python train.py --rope_theta=15300.0 --learning_rate=0.00627 --max_steps=4233
Each number is 200 + 30 x the weight over its row's rms, rounded and kept within 0 to 999. Layers, rows and columns count from 0. The size before them is the row's rms in percent of the matrix's.

# layer 7 attention query, 128x128, rms 0.158, rows 0-54, columns 64-127
084,193,194,225,219,219,163,146,196,199,205,225,146,228,182,202,140,231,163,183,193,223,198,188,208,220,213,207,202,200,243,188,271,143,161,190,228,211,155,198,194,208,214,210,153,186,172,198,181,170,175,201,200,228,193,179,186,199,190,169,216,184,219,210,161
100,168,206,237,171,164,196,181,208,137,160,213,216,212,234,243,237,146,185,207,201,222,164,230,201,201,182,182,229,254,184,199,235,169,137,235,181,182,197,172,221,194,173,171,200,231,192,237,240,223,196,237,214,252,192,241,210,192,177,204,202,217,172,180,183
085,217,169,193,187,155,183,238,182,239,126,197,224,222,212,198,273,164,230,181,213,243,228,249,201,209,171,202,227,248,178,217,222,163,180,238,173,172,201,205,210,178,185,176,193,233,180,235,178,218,230,235,173,178,213,235,238,168,181,142,235,214,151,196,236
093,207,184,194,254,218,176,206,228,205,176,159,156,214,240,160,177,259,177,187,204,201,240,176,242,206,214,179,182,218,205,223,158,268,173,200,224,264,200,236,176,135,189,217,223,181,168,168,139,224,196,192,194,196,228,229,208,176,196,204,172,201,192,188,184
089,217,204,207,217,249,143,209,143,164,214,212,148,197,165,220,206,182,189,212,178,243,192,204,213,215,223,145,160,173,184,203,233,190,199,254,224,219,194,206,184,189,239,198,167,229,188,182,235,208,153,146,198,159,175,193,175,181,146,160,182,192,255,191,257
084,240,188,185,242,218,209,245,195,215,243,189,212,198,205,237,207,243,163,142,172,174,166,210,190,194,197,184,179,179,206,215,239,199,215,232,222,190,203,187,221,227,240,260,184,172,238,161,206,207,242,210,173,203,193,151,221,250,212,202,232,195,215,232,216
077,261,206,219,241,227,179,153,200,256,189,213,172,226,162,201,212,292,201,167,179,195,239,208,244,258,206,150,251,167,193,162,202,196,206,208,173,195,153,186,218,159,182,240,194,197,202,182,188,182,202,237,182,197,162,255,201,229,177,233,208,171,207,218,245
105,172,239,216,170,189,231,191,135,149,196,185,234,251,205,222,220,192,209,221,249,220,274,198,204,220,216,225,240,265,206,245,191,179,190,221,139,220,235,156,239,178,159,191,171,202,167,240,189,222,232,203,212,218,190,260,223,180,253,188,206,234,143,168,233
078,181,172,220,186,148,162,189,155,225,190,222,203,224,238,133,217,233,160,231,264,269,171,203,228,213,184,149,184,234,198,190,214,209,208,170,180,186,170,224,193,208,181,210,201,187,132,157,208,194,231,259,223,205,207,170,183,236,167,180,214,223,185,161,228
100,213,212,222,226,207,171,201,169,200,270,197,186,187,171,226,245,237,175,193,160,193,202,145,245,217,144,238,203,200,190,180,214,190,165,267,220,205,217,182,242,235,148,225,183,214,203,205,178,161,203,204,191,191,171,157,215,204,177,227,189,202,242,199,226
087,216,156,212,172,204,193,197,195,238,181,225,197,197,206,197,217,211,165,162,175,195,166,157,232,213,211,144,149,201,226,263,240,188,161,251,226,213,212,287,192,278,186,178,194,207,209,173,145,208,217,205,173,222,243,164,173,156,186,224,208,258,199,225,234
094,212,226,227,204,231,175,257,204,205,205,205,196,145,186,215,215,164,145,199,224,175,221,210,192,206,132,144,248,161,223,172,203,259,248,182,201,180,167,203,159,247,205,250,202,180,224,185,210,206,178,141,228,158,238,178,205,204,200,210,223,210,232,178,165
089,262,197,205,186,181,204,228,183,178,216,170,208,179,210,141,178,156,197,199,242,209,213,207,175,174,233,194,177,222,179,275,207,216,197,234,264,255,195,170,223,154,239,153,244,200,222,233,177,219,210,205,242,171,167,232,279,207,175,186,184,221,157,224,195
091,210,153,208,219,164,228,208,210,197,186,146,234,183,161,217,164,198,197,183,138,190,190,173,192,184,186,204,162,154,105,163,168,198,168,130,218,244,167,189,239,215,207,194,206,182,274,176,197,183,211,168,189,223,255,252,191,186,195,235,241,155,191,244,145
106,211,226,192,171,191,168,199,210,252,143,235,223,223,181,192,240,233,134,235,177,176,135,209,201,166,209,187,194,184,174,223,195,148,176,148,277,205,246,215,202,225,218,177,199,222,193,147,181,126,141,169,190,220,237,177,185,154,186,228,162,197,202,205,233
108,236,239,227,172,240,221,211,183,176,217,249,203,213,166,179,208,165,170,179,207,199,195,238,217,185,206,178,245,201,206,198,221,231,261,237,188,146,196,183,197,222,204,221,185,202,202,214,189,171,141,256,236,192,226,189,180,186,235,169,178,225,241,236,219
107,221,198,215,182,249,181,170,188,227,141,249,215,183,245,135,213,258,196,226,180,183,191,185,227,231,238,184,213,147,219,250,180,159,186,194,245,192,185,207,225,213,182,185,190,240,198,171,171,121,174,220,157,220,156,236,182,202,217,226,185,222,192,122,259
082,194,228,222,193,247,236,224,212,268,224,198,157,241,176,229,217,160,189,158,248,203,192,180,205,230,177,182,237,208,216,165,215,178,237,187,162,197,242,206,221,206,199,243,172,176,224,169,182,184,175,150,204,141,237,177,176,183,207,188,229,181,200,214,238
100,197,191,212,207,221,216,247,223,190,199,155,175,186,210,215,245,217,166,169,169,232,172,183,210,184,180,182,205,182,189,181,197,183,197,187,266,232,239,174,229,176,156,181,216,224,227,185,183,214,195,184,189,225,261,176,153,139,266,178,224,243,204,234,181
094,202,203,178,180,199,199,163,176,234,184,244,185,173,195,229,189,140,220,236,236,183,234,241,223,263,195,173,239,222,202,210,208,194,227,206,162,157,221,208,190,177,219,202,195,173,180,284,166,244,218,218,196,274,168,180,179,164,231,179,187,217,236,227,230
093,170,198,191,183,253,214,178,197,202,180,222,230,175,158,271,169,178,231,173,208,236,271,257,207,212,193,230,240,183,220,185,198,234,190,211,215,176,229,154,238,214,199,193,231,189,169,207,194,196,222,256,137,180,209,219,151,203,194,246,221,167,246,204,190
119,235,215,215,229,229,191,215,221,205,153,221,172,200,231,193,192,228,226,184,152,207,213,169,201,172,189,240,166,246,164,173,184,225,193,201,189,173,171,195,175,129,241,216,211,148,205,180,278,210,223,190,185,208,228,180,213,234,133,173,183,151,212,172,185
117,243,187,216,258,149,181,203,204,228,208,196,154,156,218,158,207,228,193,182,148,211,258,167,177,208,193,181,186,254,197,234,196,181,156,234,211,224,141,223,200,167,218,226,193,123,232,262,236,247,259,228,202,248,200,213,220,194,232,184,146,183,189,205,221
114,245,209,260,217,163,231,231,212,247,168,186,199,182,199,218,213,148,188,156,228,206,234,207,241,213,212,188,178,219,190,236,195,221,229,233,192,194,222,148,195,197,219,223,213,198,180,213,216,248,216,185,243,211,225,223,210,191,289,169,197,156,195,178,201
112,223,171,193,179,206,241,208,194,215,191,229,156,212,156,226,211,177,191,234,202,140,198,236,225,239,161,232,207,215,215,229,236,244,218,222,200,179,273,180,181,212,205,229,183,242,215,222,160,182,192,197,174,220,211,187,174,170,152,254,147,182,210,235,242
103,173,154,203,188,221,201,234,196,181,216,187,224,183,207,273,220,187,221,234,215,149,219,206,216,197,137,183,242,160,223,162,221,194,239,221,161,141,210,160,229,199,213,214,167,198,207,256,206,227,152,190,209,222,192,181,163,219,202,230,157,195,241,163,201
094,228,258,187,178,242,188,240,238,213,228,227,149,199,200,148,192,240,209,126,220,232,218,174,161,166,182,204,181,203,204,220,175,187,180,175,211,176,207,193,215,147,153,155,231,224,239,174,177,212,231,201,196,229,235,219,193,226,173,211,166,225,194,181,208
116,201,169,173,246,205,232,213,179,240,246,173,147,157,209,233,194,217,212,201,185,141,193,171,183,193,174,201,204,172,180,185,186,256,166,242,203,162,184,251,221,220,258,213,220,210,232,232,148,225,173,159,154,205,161,241,235,151,222,260,139,247,154,256,227
115,210,211,145,178,197,183,160,149,212,177,207,136,237,162,217,191,176,213,167,193,217,243,208,204,142,185,191,180,155,175,188,204,219,197,250,186,186,178,208,215,128,189,200,208,185,153,149,203,169,211,204,184,184,223,180,213,189,239,203,174,212,145,176,194
109,225,232,216,113,151,191,184,198,167,211,183,211,226,205,178,208,222,179,201,205,257,198,227,211,168,224,236,221,217,202,209,204,169,250,174,248,230,193,164,187,163,163,205,222,182,171,159,173,130,218,172,151,162,214,181,238,222,110,193,201,218,163,191,212
112,207,247,152,211,237,235,213,184,190,223,217,175,179,238,218,230,243,264,200,256,219,213,250,170,228,166,198,184,172,188,179,192,272,278,165,199,170,198,188,163,267,235,192,213,177,223,204,178,233,170,193,232,173,188,244,225,247,186,217,227,241,251,205,204
126,246,203,209,193,208,153,157,192,176,176,201,244,192,233,219,221,142,167,198,144,254,244,239,219,143,194,232,215,157,211,166,191,245,201,224,225,214,240,192,233,224,174,197,187,190,157,185,190,183,203,179,201,186,188,218,188,232,207,232,214,205,179,130,173
114,220,165,181,239,212,260,217,175,188,225,182,203,215,236,208,194,253,249,242,186,177,161,184,176,167,214,209,186,235,197,188,215,179,148,239,183,232,226,216,143,220,223,184,149,278,215,148,190,200,182,209,195,183,226,246,250,180,222,162,206,201,210,229,170
090,197,200,225,205,227,198,201,149,193,179,227,243,266,222,212,268,214,228,253,185,157,171,226,185,217,172,174,220,201,185,195,186,212,219,274,198,237,187,249,187,228,221,193,185,186,201,207,214,230,140,199,211,243,208,223,198,224,203,188,206,156,172,186,214
120,120,228,201,167,222,153,172,207,196,197,192,231,228,202,195,259,187,165,243,171,247,154,207,193,138,147,184,233,184,210,174,168,163,180,200,198,207,245,178,228,174,194,202,199,189,170,173,236,200,169,138,202,214,161,182,184,140,200,191,126,175,219,227,141
112,188,208,145,201,199,187,200,189,227,131,213,175,240,195,183,224,219,193,201,117,171,215,241,228,228,208,261,194,234,201,186,205,220,245,184,233,192,233,208,214,156,140,207,182,240,167,237,210,144,185,152,197,206,181,171,144,158,196,165,177,184,137,244,194
112,201,188,196,187,244,219,248,182,233,186,206,257,150,172,168,178,230,198,207,197,155,221,238,210,210,245,187,205,171,227,203,209,125,230,210,231,170,158,193,184,211,222,161,167,234,185,175,221,110,187,189,238,170,145,239,214,165,185,254,150,168,214,188,184
121,159,197,222,196,190,238,247,193,213,151,198,206,200,210,269,213,215,228,186,200,214,209,191,161,195,230,177,165,195,200,147,202,266,221,210,194,217,199,238,242,209,188,195,196,210,164,208,214,189,170,196,185,229,149,249,164,197,204,269,240,195,229,190,195
128,206,216,225,203,157,204,229,185,173,237,188,208,267,237,157,216,182,185,172,173,195,199,211,184,130,204,192,219,267,140,186,175,160,173,207,235,266,165,221,235,210,217,255,188,183,254,195,196,226,215,228,238,180,211,230,213,136,157,180,184,165,205,226,251
114,207,170,223,193,205,218,191,223,168,219,204,184,172,159,198,170,262,234,179,140,197,240,169,189,208,152,150,184,175,176,200,177,188,178,185,209,212,204,193,231,199,231,169,189,164,203,211,197,195,209,226,182,198,222,204,174,192,226,200,214,143,209,221,246
109,244,190,248,223,213,201,166,241,211,169,242,185,227,212,207,194,200,157,232,123,219,233,254,228,190,169,171,159,160,191,151,191,190,233,175,160,214,243,200,208,245,177,214,189,167,254,178,211,206,213,223,217,233,209,179,198,211,186,195,261,169,214,206,208
105,224,200,169,198,177,189,227,208,153,203,224,228,227,152,124,185,217,180,189,136,180,172,241,217,221,225,158,211,204,202,240,158,236,180,180,184,212,202,208,202,218,217,210,208,220,202,223,186,179,183,188,205,189,147,188,268,208,184,219,223,189,233,249,168
108,187,189,215,200,225,208,222,146,142,172,271,232,150,230,143,138,198,192,208,153,201,194,137,205,202,196,179,218,221,165,181,172,174,216,167,167,195,207,169,186,254,150,227,166,196,264,185,224,205,254,174,132,208,216,184,165,160,158,222,175,190,200,166,168
117,169,191,201,187,224,196,210,198,218,199,197,220,244,212,251,236,190,183,187,199,191,172,211,230,222,260,178,221,172,187,234,238,176,193,187,193,172,222,189,150,229,249,169,193,187,244,288,197,224,235,216,253,203,231,183,214,211,147,179,187,223,212,210,178
122,218,227,242,223,112,263,217,174,189,170,173,219,168,234,245,206,198,183,232,204,192,162,178,189,227,153,240,184,208,207,202,183,210,193,208,148,216,182,247,222,165,163,171,209,176,200,183,191,202,165,166,224,205,199,166,184,181,145,178,154,249,192,192,199
111,194,181,230,180,228,181,188,210,171,234,172,162,237,170,203,205,213,226,166,197,219,150,191,174,221,211,199,160,131,218,152,166,201,214,184,206,214,176,218,184,191,190,215,227,215,225,167,195,174,197,197,217,212,140,188,162,197,173,196,193,148,192,221,90
113,223,215,166,187,145,225,229,171,212,236,169,164,195,225,227,151,222,206,224,134,127,239,186,228,157,172,164,172,186,219,220,142,189,168,233,203,209,203,138,175,197,172,179,192,164,153,224,167,161,253,201,173,248,199,157,211,243,188,209,209,190,191,224,234
112,245,171,187,156,214,252,147,220,225,219,189,148,198,228,154,258,213,150,162,203,212,216,149,188,229,201,163,190,178,161,178,203,210,233,150,229,202,196,213,200,226,229,203,206,212,240,197,185,161,148,187,188,192,238,174,219,129,235,192,199,215,186,219,149
123,214,198,184,197,185,154,140,170,230,211,200,215,264,211,228,189,203,210,166,242,253,210,233,168,297,258,180,153,205,195,177,203,172,182,281,147,236,188,236,200,127,194,201,198,186,219,181,208,238,191,205,205,184,210,156,219,233,161,164,221,192,174,226,205
120,233,200,182,139,185,170,211,209,232,200,230,205,182,202,205,178,192,201,248,234,166,195,212,205,212,195,135,157,180,247,202,249,203,194,163,203,162,247,203,182,157,204,177,210,219,197,207,158,221,234,221,188,143,214,238,188,215,206,204,181,236,222,219,241
118,188,162,203,199,188,223,305,217,188,206,237,232,290,226,235,183,201,221,230,233,187,221,181,217,224,172,208,228,223,227,184,157,207,184,190,150,214,205,152,257,245,195,160,169,222,188,189,162,215,193,166,181,203,180,183,264,161,190,192,196,188,210,218,180
115,211,165,190,216,196,236,167,217,170,205,208,220,181,153,199,165,184,187,204,205,202,222,210,208,243,192,174,227,224,196,218,168,194,206,247,226,204,249,215,239,238,165,159,196,215,198,190,145,258,222,174,212,155,145,189,216,149,235,197,220,181,164,198,218
116,195,244,228,212,162,194,149,210,235,155,208,226,216,224,203,212,179,210,277,226,239,211,236,195,212,275,209,175,191,155,192,192,191,210,194,198,182,181,243,189,171,208,247,245,192,164,219,165,212,176,228,214,193,182,169,205,185,180,238,212,164,221,177,260
107,197,179,163,141,160,160,218,175,206,163,131,190,205,177,229,198,220,205,210,172,140,156,253,206,230,167,234,203,171,213,209,205,198,192,191,193,224,181,235,208,169,216,187,188,162,235,181,214,183,200,194,221,203,267,185,210,176,223,226,189,199,174,176,175
108,214,170,135,176,160,185,240,193,228,233,242,230,206,202,235,218,192,201,209,172,235,209,211,276,242,234,179,183,262,191,219,214,178,199,198,238,164,151,186,179,204,219,155,247,187,227,161,212,217,204,228,183,210,197,207,207,222,274,217,204,225,195,257,245
# layer 7 attention key, 128x128, rms 0.168, rows 0-53, columns 64-127
084,187,186,172,259,206,218,234,187,211,192,242,181,209,194,197,170,201,233,181,268,224,226,220,177,202,230,218,160,237,169,235,218,189,137,198,200,215,189,159,191,204,173,225,224,280,246,184,201,209,187,178,185,214,203,144,234,135,214,277,201,226,235,220,210
081,227,189,218,210,227,190,164,202,239,223,189,197,256,201,244,216,225,142,123,213,185,202,184,166,193,139,192,181,239,199,216,249,187,222,185,190,221,186,198,218,225,148,201,229,182,161,161,201,211,199,171,173,181,178,241,237,178,209,183,236,217,219,148,158
079,177,196,204,183,251,237,185,186,205,262,220,192,177,194,244,205,258,182,194,171,227,256,172,198,151,117,182,183,190,204,219,196,237,198,212,212,207,181,161,198,231,200,229,245,175,183,202,231,197,205,184,197,154,192,212,190,251,200,185,198,165,274,184,186
081,217,193,169,178,197,217,182,194,137,243,182,256,210,233,211,214,169,206,221,191,170,236,193,145,208,222,170,147,198,188,222,179,248,262,143,223,167,176,243,214,221,262,181,208,171,282,207,214,200,228,183,255,209,162,240,197,183,241,238,208,158,221,136,210
086,236,209,272,236,164,209,179,186,175,161,183,178,210,225,160,198,219,208,195,173,217,195,188,199,205,213,208,195,215,213,208,196,232,225,175,114,160,184,211,199,261,162,196,171,172,231,202,233,174,199,235,185,220,197,224,236,223,213,288,272,155,143,223,178
085,111,206,223,193,209,174,196,195,181,206,207,225,198,164,123,204,180,180,246,244,178,175,202,222,179,228,236,203,206,192,194,201,191,147,163,208,230,233,191,197,294,209,204,153,254,242,225,175,181,225,166,238,242,222,199,195,211,203,215,237,198,254,185,196
081,116,242,207,178,221,233,188,165,192,143,222,188,162,219,182,190,175,230,207,199,227,146,255,208,166,239,213,175,221,172,212,203,184,213,207,196,227,159,158,188,216,179,249,137,195,253,178,198,154,196,162,268,231,180,155,180,180,184,214,186,148,223,187,193
076,258,211,237,213,214,201,167,186,243,241,218,207,184,191,275,206,175,158,151,154,204,226,187,214,178,118,231,224,207,175,154,180,206,196,230,146,193,156,238,244,165,148,236,217,161,140,177,250,223,200,184,218,179,196,235,207,181,232,194,252,200,239,210,220
071,252,204,202,169,213,220,205,194,158,244,155,241,223,190,229,137,197,174,232,208,226,163,214,169,144,234,217,209,219,189,194,188,228,218,197,182,218,245,217,183,158,187,212,151,158,167,211,246,192,230,260,166,218,193,182,200,204,235,202,199,186,160,218,144
096,188,211,199,180,179,217,219,197,246,200,230,192,217,192,145,246,199,232,213,221,228,211,196,195,279,200,227,184,218,169,183,236,183,190,199,190,142,212,177,224,231,201,222,184,230,174,206,218,157,157,149,156,225,225,178,156,224,275,169,216,244,167,220,243
082,268,158,181,257,192,195,181,145,171,247,230,208,227,160,213,165,228,207,177,297,181,218,183,163,206,219,201,158,181,185,247,188,246,164,150,171,193,187,202,197,226,244,229,222,189,202,161,252,227,173,230,157,202,175,192,253,196,231,206,213,204,163,187,234
094,176,189,184,161,197,247,228,214,167,131,209,231,191,229,184,196,175,194,208,191,168,178,191,270,217,209,247,167,163,168,222,228,191,201,166,233,233,250,195,213,285,250,231,213,222,233,220,178,173,205,197,184,198,214,144,184,246,197,237,201,171,214,228,132
087,247,263,123,174,201,191,247,193,197,171,196,227,269,123,114,240,191,176,210,161,160,216,206,215,143,190,193,168,231,167,236,215,175,220,209,232,177,229,169,253,195,206,216,208,192,178,227,177,210,224,255,219,218,188,182,250,207,213,194,170,203,182,208,179
093,152,176,173,138,218,262,187,219,217,190,239,215,211,181,177,231,254,221,186,204,200,222,169,218,190,228,175,143,216,216,197,209,146,186,228,196,214,182,139,213,204,224,156,159,212,240,226,160,166,167,214,252,205,195,214,261,185,224,185,213,199,179,167,231
086,207,142,197,279,212,227,199,212,161,235,221,189,182,139,100,168,159,245,184,215,187,244,204,187,181,161,210,210,193,226,193,246,202,198,224,209,204,193,177,198,190,219,192,180,175,200,203,214,212,227,252,198,219,198,212,189,165,276,219,182,181,227,206,184
101,193,226,202,183,268,176,213,203,206,171,177,225,226,205,223,201,208,218,186,194,165,188,149,218,191,239,202,185,134,234,217,195,208,226,193,240,188,243,212,208,276,266,192,204,218,228,181,157,165,174,171,211,157,179,183,201,239,198,220,254,148,226,195,264
102,177,186,219,206,210,279,208,181,193,202,176,184,184,200,240,201,175,168,209,160,181,198,183,193,235,224,233,228,182,152,162,174,174,108,190,159,175,162,180,167,193,163,190,193,198,206,155,210,148,194,192,192,159,144,267,212,178,242,176,181,213,176,186,184
085,199,183,202,195,212,179,131,183,202,282,176,234,154,231,161,185,259,221,183,226,204,171,172,245,169,221,193,204,182,205,176,171,275,253,191,206,195,232,232,275,250,213,221,191,239,205,224,164,195,191,176,253,227,260,142,189,245,197,274,188,167,216,176,216
086,169,178,230,210,192,168,185,177,185,225,231,217,216,198,207,233,171,186,199,196,228,219,181,192,211,167,229,182,147,222,168,210,205,241,192,231,242,183,247,187,201,199,186,219,245,223,174,133,163,197,176,143,183,189,198,219,257,175,233,241,178,146,195,181
102,177,228,280,204,201,151,134,212,184,181,200,246,223,242,228,229,187,154,188,175,246,168,203,219,187,218,209,153,194,219,185,199,223,194,194,174,185,231,205,244,274,221,178,182,182,135,227,198,233,169,185,216,169,159,191,159,216,207,157,211,161,279,173,222
107,163,204,183,238,209,188,207,191,228,225,155,182,252,220,269,231,221,169,206,161,194,208,210,192,201,155,182,219,167,207,178,162,148,153,166,206,208,182,227,184,253,194,214,216,219,189,206,152,236,180,146,196,179,229,263,226,206,202,212,234,193,236,269,151
107,275,265,170,242,153,182,213,207,188,201,222,167,168,222,177,148,172,203,219,204,180,179,146,184,189,188,195,196,199,209,201,178,231,204,181,189,228,248,197,192,187,234,209,197,128,217,203,247,209,213,213,172,187,252,193,209,157,207,232,245,190,143,201,215
100,266,188,196,262,78,171,216,225,163,157,214,237,268,212,162,212,167,133,158,171,202,199,185,235,174,170,160,219,212,168,183,223,134,198,152,182,212,235,199,198,190,236,268,207,198,196,225,228,210,193,191,229,210,213,190,189,155,177,173,176,201,197,206,218
112,159,177,225,178,216,249,202,162,259,203,191,184,175,232,181,186,198,228,262,188,206,214,227,159,209,235,174,270,187,153,206,212,237,185,207,237,247,218,168,222,195,165,193,225,173,246,205,247,185,163,180,215,144,188,251,147,205,214,172,210,152,133,191,179
104,199,215,244,185,192,170,197,219,174,187,197,202,237,167,204,163,174,252,141,183,192,187,235,201,229,184,192,245,180,233,187,233,222,242,183,201,215,208,212,196,231,199,207,178,218,235,175,149,239,205,200,153,167,245,106,142,233,181,198,167,205,244,188,214
099,189,166,222,196,217,279,161,250,164,212,167,144,177,147,228,233,223,200,200,161,193,154,160,177,191,174,219,245,169,198,192,195,178,217,203,171,256,236,191,254,196,243,201,159,181,181,196,149,179,196,235,190,272,184,159,165,215,217,199,203,218,208,230,174
104,239,230,203,186,215,149,203,251,230,171,232,178,253,182,179,181,166,159,198,190,176,200,167,200,187,185,196,192,255,199,193,222,202,197,256,123,207,178,231,177,115,179,173,176,174,196,252,179,224,197,234,220,225,195,228,185,214,233,130,171,157,209,199,213
113,181,241,162,217,170,203,166,185,192,240,190,240,206,178,183,186,205,185,229,222,224,260,195,248,160,183,185,219,197,178,230,143,234,258,206,175,185,197,206,189,226,267,185,218,193,137,204,156,235,240,194,193,234,207,136,199,189,179,205,179,207,288,193,218
122,197,161,206,170,149,219,183,114,251,161,184,190,213,226,214,165,206,229,180,186,190,171,222,127,207,220,223,211,155,171,190,178,185,132,190,131,188,175,262,159,187,188,187,179,207,218,157,226,177,191,222,215,228,213,201,255,139,232,197,238,176,134,183,171
108,195,261,204,193,188,184,185,187,180,188,217,217,224,207,188,236,228,128,213,224,219,263,190,242,218,179,261,205,233,186,170,196,112,222,235,243,187,201,180,219,187,213,192,214,204,234,252,237,129,202,226,214,155,172,222,240,173,175,179,188,205,192,169,183
127,214,172,180,221,198,218,261,198,180,258,201,147,159,162,155,168,253,199,174,244,205,244,255,150,211,168,223,184,174,195,230,171,169,160,198,202,179,133,165,152,193,190,236,191,198,198,199,146,196,166,164,246,192,166,213,273,221,181,189,194,230,204,199,202
109,214,230,169,190,178,221,173,180,199,224,194,223,187,193,145,218,233,155,247,211,220,127,161,169,190,189,248,235,157,220,171,187,219,126,197,212,239,116,179,217,200,150,214,189,132,186,172,199,198,207,193,167,198,169,190,213,237,220,254,204,194,169,224,158
106,211,217,222,174,195,191,216,200,219,165,152,185,206,223,268,173,199,247,200,158,166,164,190,194,184,157,140,156,154,224,246,173,103,191,146,245,250,201,135,191,144,214,210,214,196,187,155,223,176,165,207,185,184,179,195,194,181,142,200,208,170,199,219,198
112,227,197,171,231,167,104,186,217,208,204,211,277,198,227,262,203,204,188,190,225,195,167,218,244,199,160,199,202,200,230,214,270,249,202,242,180,161,208,211,158,190,175,167,201,170,190,233,148,235,182,217,180,131,204,183,228,181,222,238,202,201,249,189,178
104,177,212,202,230,231,198,194,223,240,187,189,206,240,221,164,228,222,210,224,155,198,197,172,211,170,181,209,209,225,162,180,212,198,206,217,198,201,233,242,187,228,178,201,209,173,243,181,157,156,200,182,201,160,195,165,216,131,108,162,168,230,175,231,153
131,183,202,192,229,252,231,248,186,232,133,212,201,255,216,153,179,185,175,220,194,174,216,176,137,167,180,260,225,213,187,213,160,224,160,213,268,242,256,161,203,114,141,172,169,199,205,206,232,172,220,207,177,184,188,209,197,176,244,165,251,212,177,191,182
119,198,191,137,213,239,188,174,215,159,206,196,217,180,143,162,144,226,221,206,181,141,209,257,201,164,207,152,229,153,222,224,223,172,236,160,238,179,215,220,168,182,214,150,216,246,221,152,189,159,252,253,203,170,206,250,206,212,205,223,186,215,161,258,189
114,191,212,167,201,198,181,222,203,212,200,207,220,186,222,226,249,148,231,217,187,208,159,204,174,185,157,198,196,176,217,173,189,193,170,221,162,161,176,173,195,181,156,158,227,220,177,171,222,215,195,189,270,246,181,258,190,188,230,238,182,181,175,181,246
124,247,169,247,199,175,196,194,223,161,229,183,214,213,165,176,178,168,190,175,227,190,196,202,205,203,208,169,289,279,178,196,158,183,190,177,171,216,195,224,219,150,250,210,200,229,196,211,166,219,245,162,201,191,208,253,189,143,181,175,204,220,207,263,174
111,218,227,219,215,200,231,159,230,200,215,181,218,211,187,231,195,212,210,196,167,227,202,172,215,195,178,178,183,234,226,166,233,238,210,220,221,233,171,144,162,169,267,215,209,225,190,221,180,178,223,179,223,155,161,184,175,200,280,209,182,226,265,230,254
116,149,210,249,262,193,203,161,268,200,161,218,186,232,224,170,159,226,177,187,177,208,159,177,204,191,237,204,215,178,177,176,201,184,150,217,140,200,219,145,143,218,207,221,177,179,212,241,295,195,224,250,156,218,204,191,260,226,238,207,177,188,215,230,215
112,218,245,243,218,189,252,200,239,196,203,207,224,192,188,191,203,153,234,184,187,210,183,207,202,229,162,227,171,177,182,204,201,174,212,213,226,253,246,199,225,223,270,198,212,229,246,196,174,194,214,254,141,188,184,229,241,211,155,222,186,207,216,187,186
116,168,249,216,212,214,241,218,179,190,146,199,192,216,210,202,153,171,183,192,217,179,205,212,203,224,229,207,184,217,185,164,247,189,199,214,205,174,146,166,199,225,215,192,142,224,246,146,257,114,181,223,166,183,136,182,158,206,173,134,155,163,243,191,184
119,198,221,205,165,188,201,218,220,178,251,162,194,239,219,259,169,125,221,212,214,223,240,209,177,166,219,194,162,169,209,160,193,172,225,172,209,206,194,205,169,177,244,219,185,243,227,190,202,194,242,205,202,137,240,218,183,249,151,214,173,241,239,174,201
119,222,171,210,242,146,268,204,202,227,236,199,187,183,208,196,245,231,173,233,192,193,248,173,182,244,220,197,228,188,174,219,164,227,173,235,113,172,180,219,208,186,140,199,184,220,199,141,173,206,188,170,248,193,192,179,186,176,164,200,234,243,192,145,222
112,169,136,234,182,255,212,223,210,220,250,234,153,180,208,268,253,251,123,232,215,212,216,223,232,222,212,181,198,207,217,201,183,180,165,285,173,201,228,225,198,220,159,175,217,166,218,170,178,182,202,159,177,183,161,228,188,163,140,174,207,204,207,237,154
116,201,208,180,188,112,234,178,227,194,208,209,209,126,180,226,246,223,256,166,193,235,264,245,232,223,222,208,169,188,225,222,240,235,190,233,198,168,202,184,224,144,192,167,161,208,199,202,235,234,188,207,195,201,194,188,205,259,214,165,214,173,197,263,227
116,193,191,196,268,243,160,160,226,185,195,221,187,198,195,225,168,192,167,178,213,203,216,213,227,250,192,221,214,185,187,238,177,184,210,152,261,231,205,221,266,206,176,189,226,220,245,148,253,173,204,183,182,176,215,160,192,203,206,210,225,180,169,177,259
113,139,191,179,200,229,172,203,187,226,211,202,193,204,213,229,260,177,161,194,215,205,193,218,174,208,203,164,188,236,194,184,172,204,166,167,128,205,183,179,176,134,172,242,160,174,212,178,229,158,183,176,203,191,230,205,226,199,191,197,267,231,215,185,252
121,227,190,167,155,216,201,184,253,146,182,202,178,192,251,191,204,166,244,152,218,202,206,187,193,204,218,189,172,197,225,243,184,204,209,121,231,183,147,276,185,181,159,198,217,230,226,258,167,221,217,170,175,210,242,202,185,239,182,194,167,165,134,227,153
126,140,212,156,234,171,246,240,240,217,181,235,215,204,151,200,158,191,195,181,205,235,189,174,183,171,217,215,174,197,202,216,272,205,154,247,148,185,118,193,174,204,184,176,157,151,217,193,165,206,127,179,201,181,240,223,218,217,186,207,152,214,207,231,189
125,211,223,233,190,212,215,171,242,222,204,227,183,226,159,176,125,186,226,188,234,186,146,230,191,217,219,250,194,276,218,193,176,206,266,231,246,206,160,162,202,224,170,181,178,204,181,176,163,254,197,222,228,218,222,175,211,165,187,174,196,203,244,229,218
112,192,215,245,175,220,156,110,190,181,174,237,190,193,186,216,171,206,222,158,200,192,204,194,223,211,265,203,206,153,175,184,181,208,157,189,157,214,216,210,228,242,218,188,217,168,193,218,216,238,223,213,272,172,168,165,122,192,203,185,224,186,236,225,214
120,176,113,157,171,195,202,191,215,195,188,168,197,233,170,197,169,228,251,197,262,154,208,228,201,210,141,239,228,174,189,215,179,231,203,162,219,226,208,198,227,184,207,222,152,173,229,224,261,164,211,216,200,208,228,241,186,184,200,188,197,202,198,238,164